From a checkpoint of a small transformer trained on Wikipedia.
Size: 9 layers, 2 heads of 32 (1 for keys and values), MLP 256 SwiGLU, vocabulary 3618, 1.54M parameters.
Training: a variant of Adam for these matrices, 158M tokens, 9638 steps.
Each number is 128 + 24 x the weight over its row's rms, rounded and kept within 0 to 255. Layers, rows and columns count from 0. Numbers have three digits each. The size before them is the row's rms in percent of the matrix's.

# up: layer 6 MLP up, 256x96, rms 0.132, rows 152-173, columns 0-95
# down: layer 6 MLP down (transposed), 256x96, rms 0.132, rows 152-172, columns 0-95
# gate: layer 6 MLP gate, 256x96, rms 0.139, rows 153-173, columns 0-95
up152 097:132147107132160129136184143144141086137118135081157134138103180082152150122103140182093133158125142098174150125100107130138146129121135126140151096126156094122136150112122204117141128177149159139109138128111091166130150168128125159142131123154093140154104140121124133114133099121104115128
down152 099:141149097162167138099137171112151086168130161117168102121099130175090110104158120114116111137155117130133098124128098141137100099146130131126135146138121089151124098120115096169084099168184142144147164143121132138166105113113091132142130117158146131144165080149138121135130099135130162123
gate153 112:166070113150123208167127109126163152123156107139133138150110131141137120103146125130099140167157118103158109108091151178137169153158110141095119158147137100109135146119148146099131153122150141123090143162104158151098110155108121136143137140118118120107125110111103098107155092139117085127
up153 100:142097104124113114115126159125114125093122153103138135096129130139113113144134168097126135107140163167177099172104109135144156135156150086184108106111103124129137075114142118099100120123103128128135143148127130085112117134113123126099162160153103155183084124156158107126150167135164158156
down153 102:119133117119150159138108078132102095136159072172144150137135118140142142142116116163115131115113106145164098157122103118114134151151168167138076108048145166105144106116172145130095157128127146137140113140134148130129144110121173129107159131154096130113085124139114113168162115114130120124
gate154 106:132116138122109111134117135151158123168163115119145113136128140179137120083148120092157137136165100122164106070099164128116120114144139123132115148142122105144100110159137103085092157077090112130133139147139149145094099172122105158171120150120117109121139139143154130146070106165173130129
up154 104:107129148123116134111130094140142081120127120096163112123154124124154139127126097133146084150138143127140111134110084109168151162168114053105090138155119125150120123104132191157138117147135132117087168138147177150103125141137140145154148078122146122127129142155133101162123148127183137147
down154 101:114092135147102144113102123108128122134155143117141081119105065111127133116083120132121156173143102145162139141103164120087155127149101120135143112132135112131067160140091134113141186106128151112103099154150128084120133147128072124145117112125115148146089123173132145116146126138145175144
gate155 108:096141119114080182137100145147169158168154086125095129126158114167136142107124116133109172111163085130111177098087128109135120118099098128097114139132112113131146154137124118125100156134149144111137073095142117114123142147139120119175121104123123152130097146133077144081097113145131141128
up155 107:140106137129143138153062137114142173152151142160122146133118095107107089116130149133153115167114153107134100128146131132197150153127108172076109179139082110104133131136149120107110132068106128121151108137114108157087114172100140135143127130131146125115150129128156111129112094131128141165
down155 106:100170107180127167141097143116146179073113129103111122123133108153123138088158069100099177102134111120137143102114127141140117095111149172131138119124152140132134092131093107139124181117091091123139123106164149134161104157109146135143143171133146121130106098152099151131139135139121114135
gate156 097:128118149152109094107130122136079199155116151142142119132160125065158121140167114102141125123132101139100142116156107117114136140077134124091130098105114134096090157152131132138108167142183150141097150113112125115098100144122114108127107154138101178133150148144129156108122147114128166092
up156 094:162122124111121151108147122135114146119124129117184099093105114124109119115087100117134156126103101093121129125132135104141165065151123121139131133118139112113141168089113133139144085145100143129127101155145090111129110112161159099122183155167199119102150111115158128155118148131142179105
down156 096:144141139082124135146121098100148129138135071147109106103112100122135087113179144158159099149158096123148139124130134169097079158112099137115157132137151141151155118129136130129195117132134150134141117140137161130124099169130125141112119087076089105166121151106140121107136091167108131108
gate157 092:160121125090087117136096131142118120148160130172130136077159123092127115115134114112131116125143114125118157067122133136153155146130148145074126127120142152129137094130097101104134101112137109115116163123113111133101112152144104069112105129174142130112174176093135101096114090142104089161
up157 095:112121149145118115112143154078094161151107153169119167131129126109126158130108116144100130095107098091109130127135132149125119119079097133095194118120118163093126104124107115140139109086141137113151108136144132113075127142136102120139081123130143144157207090140138149098116112109131098134
down157 099:088114137171119156121116163093107147108123149175130137127142119168160138126149098122115146158140090155110074120153179135136137104138114130145179111162144119139104131152139121159126051129155157098150133128152102120134159129116127132102113139118082121149125141134124108156142180150093144134
gate158 099:103162136100101147126138080099122113120105090148117114150110108078113121083122095117132089184137137081091104084127122107156157127131129172136153138154168125150130137139084131133171150109121088111127136153110164154100141121119177115111143106116131136141166115095144144128130123115095114123
up158 100:109083119136162110117143140120128139154105152127179114120129111080150148111084109145153092142123129144168141101128090110152090146141146145161147128114136125120151103149139136142144126098164120159127160158145157155097074137147165112150148151131124152175122120076136118106126101171114170103
down158 100:141149130140111178155153145203144139127128079182115158099143148130110131119109147167113127136129135138103094129122140170118122118126088156146140140080143103114134120112100130153153136160102094093131068112146111114141094130118130119116116094118082133128146093183118115111113152144129128138
gate159 101:151069105133109173115099137198172093107167140089186133128126177128109126115113165108140124124129122086130142123141116118116143108121158145111121151131110124098121132116136115142106131132124135128098125141103079158117110134167148096139158089181144146108107112154106142146121106135147119095
up159 111:145136147127129145146105104124148119128145088167142165174138120118092133100124118131089156108127070108170112133116179106069088149098139131136097107104153127125117115080117181110123146139143165095107141154117110146143152106158132136136112149148140110107144134149117137173139103138084127099
down159 113:087132154133121170121121151109129107127147067166131150179136127144114097116101109092140074150124151133157127139153119120169160154142112147114157109102126114067137113088132083133129166147141084126094134128127131120145164104153154108154143151131101114136128151156099122092138096134131112103
gate160 092:163148122144111166109129142125121141112136150180091138109137135081131102146129140151162144137137112150095161059137125111115151107105117169135144124151137124105121154111097096102116140139123183145141167114153139116094094099161119168106100118137149156130143101087101117086146136159112149096
up160 102:131150122111128166147128136137162143119114134144133098126139100137141152068166154110116157171156168117132079132120128126116181102083089121142113125146115106134104146129160124124113126138144134113135144153112106108103102083161120119092127068133136132114149181124148175141085124163135158105
down160 098:124126162132138111156137153138142118155092162143140120150143129128159139132100166119109132127099122082102189118141145113103166104142126126164105160169125128132123121126121120155135071146142181118094111133135092115089083157089150162106108116104141112118169167160144109146127093138096122115
gate161 099:100096098129134145105140083118108176198132123141111086124171128108120130152121104130120143114148162116097148107098122121104138167124114109145133151097125103145139114127118099101150144146129157138112139112142117147091130113081118072136092132100127146192158123096106098095130083117127115128
up161 099:118146176158086115156132127143158102122104122135127099164077156123105138131116086140142163090091094098147107182108143092121141145125135099098140155109145125104122109117149156130146127171116139107125138126135105114152116119108097111163106115103100114128149160114097114163078115146078121157
down161 097:157101160120153101155145138088136140146101154160136131135161117125167096131121155109121111099127146122101141111133121141122132115106117114124169117160156078095126137125128121090096117120136118128129116182102148093134089151153119104131104114201126130080094093098112177124126083143149106126
gate162 105:147119140161120154119084129136125136120140107075116068123184133135170099140141153118122131143146107147113118149075113158130114170120143145126119147146098140156093153107111074128140147144159119148112175110154097139116129146161138151140096159130087143116093158113115093121105089109129147110
up162 094:133110139143131101114095128142137107163152158127113118135106124153115145069127100163156149088111093174154126178118125169107091169156118128101174116081133115110077104106107153158112120113111128122077139102149171130113131132117124132109135138116080087126135114160097125131137116127134120150
down162 100:143159130110136152146124130087141116150129165079124117119145115128109101153119097115085142090138122113142159158102148145150181134160135140131088125069125099150091107129127135094125081069123146123081102130135157111149171104139135149129132118126142126151105106169122128124140133092111081148
gate163 113:176089102102144159164086108118179116140149137113114156114139125108125119125117091142120092157161167097117163103081130112135134147137149167109128102160118135131080124125113149147159204140128110091123120125080146133107115137105124132096118088133151113092133114139118161106117122143122132141
up163 112:130145142135157093147084137110153110162111129126184162099152134147126157130115128115114180108114126150185121149142131148164122158128145129091132095149134087119143142127109119092132159057126100152105139146122095118125136121132089120094095086133161090097106099140124145131130142141148162137
down163 114:130134129130105113140127136201175108139146111140099122135113129135189115128126147129114139138120081119139130122113121139193099141112113107172105130119102147176145131187141118084146086111168148114157137163128132154123104131140112154153124131135082103090126135115164132115137135128101083117
gate164 093:208060087135125134141147123133175109097143083124128102121129114117138137082107106126112149110123100133166168140147148090110149140110133185111117101163114139121123135115107136132118156153082123127136130152119099125132150122119111127125141101131107126144118172133121135120127116136135051152
up164 101:150132071110116110105123117142102127122143132132096163182144120104129120096094093128081099106132105119128104141128150099147158126164132153109082118119135131093104151094091146134119121146173099131120129122108171123157133161197149081156110124124104134123125104141135111107129085142114165137
down164 097:148122141151116085107068188131141125130150099122120088158149068116112141139149138140141117106166134160137151113171148124106149150144132137168153121153139125098131139107154141098131155067146113156165145134100116126103127130131103161147184138106129110114142136172115146133102129107126133165
gate165 090:088146131108141091138095113099119157129093145110179104090145116085147095170146097139157124112126138140094149128126125097150161123140155143139140164101109133148167161136150119121147115127100129126143164137123122087138096132085147125096123130136150186129118129111181135130059120116109125143
up165 090:205083110068145123135134141108149130103117111134127125099104116075164113110109070127147111134128134102108175151180149160147148113148151158135137141107137142114123152128125126124095169083122127156119114146101136140163115143164123167140119098123143118129114112122126132145162106094120103118
down165 091:103131170141119178110141162134098163130074177099122131148148145139130134142128128123128160103145151141103086091119142150135136137133112148127114132140101146111132085113135143159137023111150153151084117136118150104149122139139109090095155137100127137136157122140133105110124119135141123087
gate166 078:127107125130172127181146111092116146149130089131123114128132092138107141152123108117130093106172118093105134122094129124133127072147122130112146139120134116131132130107140105176133105132130129101158142078154147097154087124151125079167148110149110131070123133165133147127174091147109183118
up166 086:139117147149123104098125107123109126110139163128135077158142097175100132113154106150122140133119145115129111126138196118105098090128134130128111105139115139110120149131137144121107122127149122148101145070145145074141137123178107145095119168184096160163088134151160154125105151114129083109
down166 087:124127091114112116135118124162129101095161142137150150103123133089161166121132167133114109153138117162159115127132114126141165151112134114121118115116166115126164128153121142124156226116117143089155099173080146180116142118120097145114152121115125139164112117092151084119134121136128102132
gate167 110:116153104169095125143123118143123161136167123113176083148144143125179117133108167170122154125130134186124137080113126116119157113114105136111093136107109147150137129164119127114132134188134169162150146118171106152087084134120154142147157147145123179145113133137118133137120104120100120143
up167 115:125159140129143096171107146156138142117127123122125164102158137120152128117147117139155134164116140166127172153106105133093091137128124121178104106136148107107144129140117130121151141097123111133119057127126108128145111135108108138191089139189174110136145098112103130140129180161099116089
down167 109:156147129144131121100145127125097112104103068090136127121140124128112145115101036103128119138149133122129133138091109147119139122143106150120148101132170131127139138149151147121120218131123120141139142157138119155122135102104160133122165144117128141141140144142100154079109122115128099198
gate168 092:128086142149115164093161132131150141136154128155133120135106108107118152086107115153134133106125170153122131111127146170106132140118117136180109174089090159124080079139090108118124147113125144143095162133171135132104102098145082139114141141104125128127152146147126112131148112178139091082
up168 097:133121115114098134102153156117100107116154142081159119125139128142155144143115097116142149100082151133122134149179183115123155112155154130162139104147172177112106161095110149098090124115143143130153140082161153112176119122105156142133140138152144141125153134168098119183099136135138118136
down168 095:168126119147151131090101140077177101073142115134138141116143108123147157132140122129109112147108153120160174168080101181078140113108155133148104143120159135146143132132098186133159104153137110125133128129118167131141089123120124123116142115145143150112115168102108138127140126102177131162
gate169 108:118161091105145136083124092138158092170149120136111119117140140188136129148078098136110126112167084131132090062095114138139105136107124136097115154135131128150133116128130160133133139166119132125103141115144143097101082135126140142119091143123130126113111158065124130118131063124156132127
up169 099:140116071180126137122160170124130129129112145111122116079101133127108117120123123151135109119150104156118124170139163136117155095103146112150118134128092152105119096115128137116115140135093149122166113080131111085118092130126142153095145148134084143107159102133089104175078156155096092109
down169 101:115156139125152173113093122122176124145128091137101142146137132105084175142149115139094083110147147132067144144142142117119134120129111144162115119162150168141088097112098107172128126129090119129136115143129138052129110131148136155148167103172143145112120122089102154135140142127118135142
gate170 099:126172137100102190103104122130165147162111086153127116132194130112137137128115133131130172122152096120115127116106137132147140167092121108153139144104117140139115091153087153117127129108132115154126093121172151160087137155084166122116150101154114133113109119138081085126097107127152109125
up170 102:106131157122104111165110073119092164141116107086115150128094114146106130134190116082168116117121128144120123148150136138091133152137102070128134115118109128137081096135119120139144126135137102135137113113074160108128134163097127127127078129123149125116139168117146130115094170104148145075
down170 100:102143146144144132151154117130132091124170091181145148110134127103179153111128166144119124137118151130122145085141131150181147138143141117127128076161128141139132161142110137123147144106140084140122141150112151118163121170116138121083125102089137163048123110116117142123122179136157129119
gate171 092:147093114094112156147085124094128140092104110131113149126137121163094086131098072095100105121137122146104165153129103144108128089140170196144133110088133108113112134141156126126142103125122087139133100130163133137112149143111156131115148136107174144153099136116153105117075141097140120147
up171 092:122154164150143126108155114118077107146118126135138122142134102123095186162130080135111126141145100126123111094128158108101138165124155118115141113112144112133148127144075102133153142079183115144166146118105109109159166080086108143152116116130158116128135091121118161110125133121105073137
down171 090:105132120137124096118153119223165153111151146114122115129154108168151121114125166116131136106120155149102132133165111134151088135128115180151092202121112134134132096152137149139126166099129154109140139145129109100128092124136118102134121122137109104148131130135150126159174117159120158088
gate172 106:122138111143102146107126161161125187141160129167106128099138159146135143104132122099144155143173112135108104146085188064142141109148127130153113127144116140143056126090087134121115156129135120124096125132113113153106123128121105140136125123143097122119154123151109122086117161159178130098
up172 108:142188119113154121128146087127150137105145137121105113073096145159119109125145156117108154150140142138161113175122112140138120116148078127149147132180131102190141128129105160138121156140112101112142126163180112147114104096114168142108144133116173122134088106144139105159133117124132078133
down172 109:143099159158154111160109124110132148115119122143114114129135184175158077110096163136159155125143116131129109177137121129111108091148103102151158145180122113114172139135089139135123206130124129123141134136176165164133130145117104138077135142140145122129109113110114117120106095103126137130
gate173 094:165161109127144140121107112137144124123155160104155133073112111128119096136088124134148122088154134102095135166141135120125134077103192140116126132101104113095123176099118144071127114141106131133083126114147115075117106128174126138096100141119149163108128090115124132150083138127107133118
up173 096:131136125121123109138128115173138135126096139116135119161106120116148173144077089119144146122082090166129083149053083094132162109108189092120134097119139126109158139137116128124111111123155095126143129139144125173133112133110100128111155122136126103143116145112120121187123077117134132125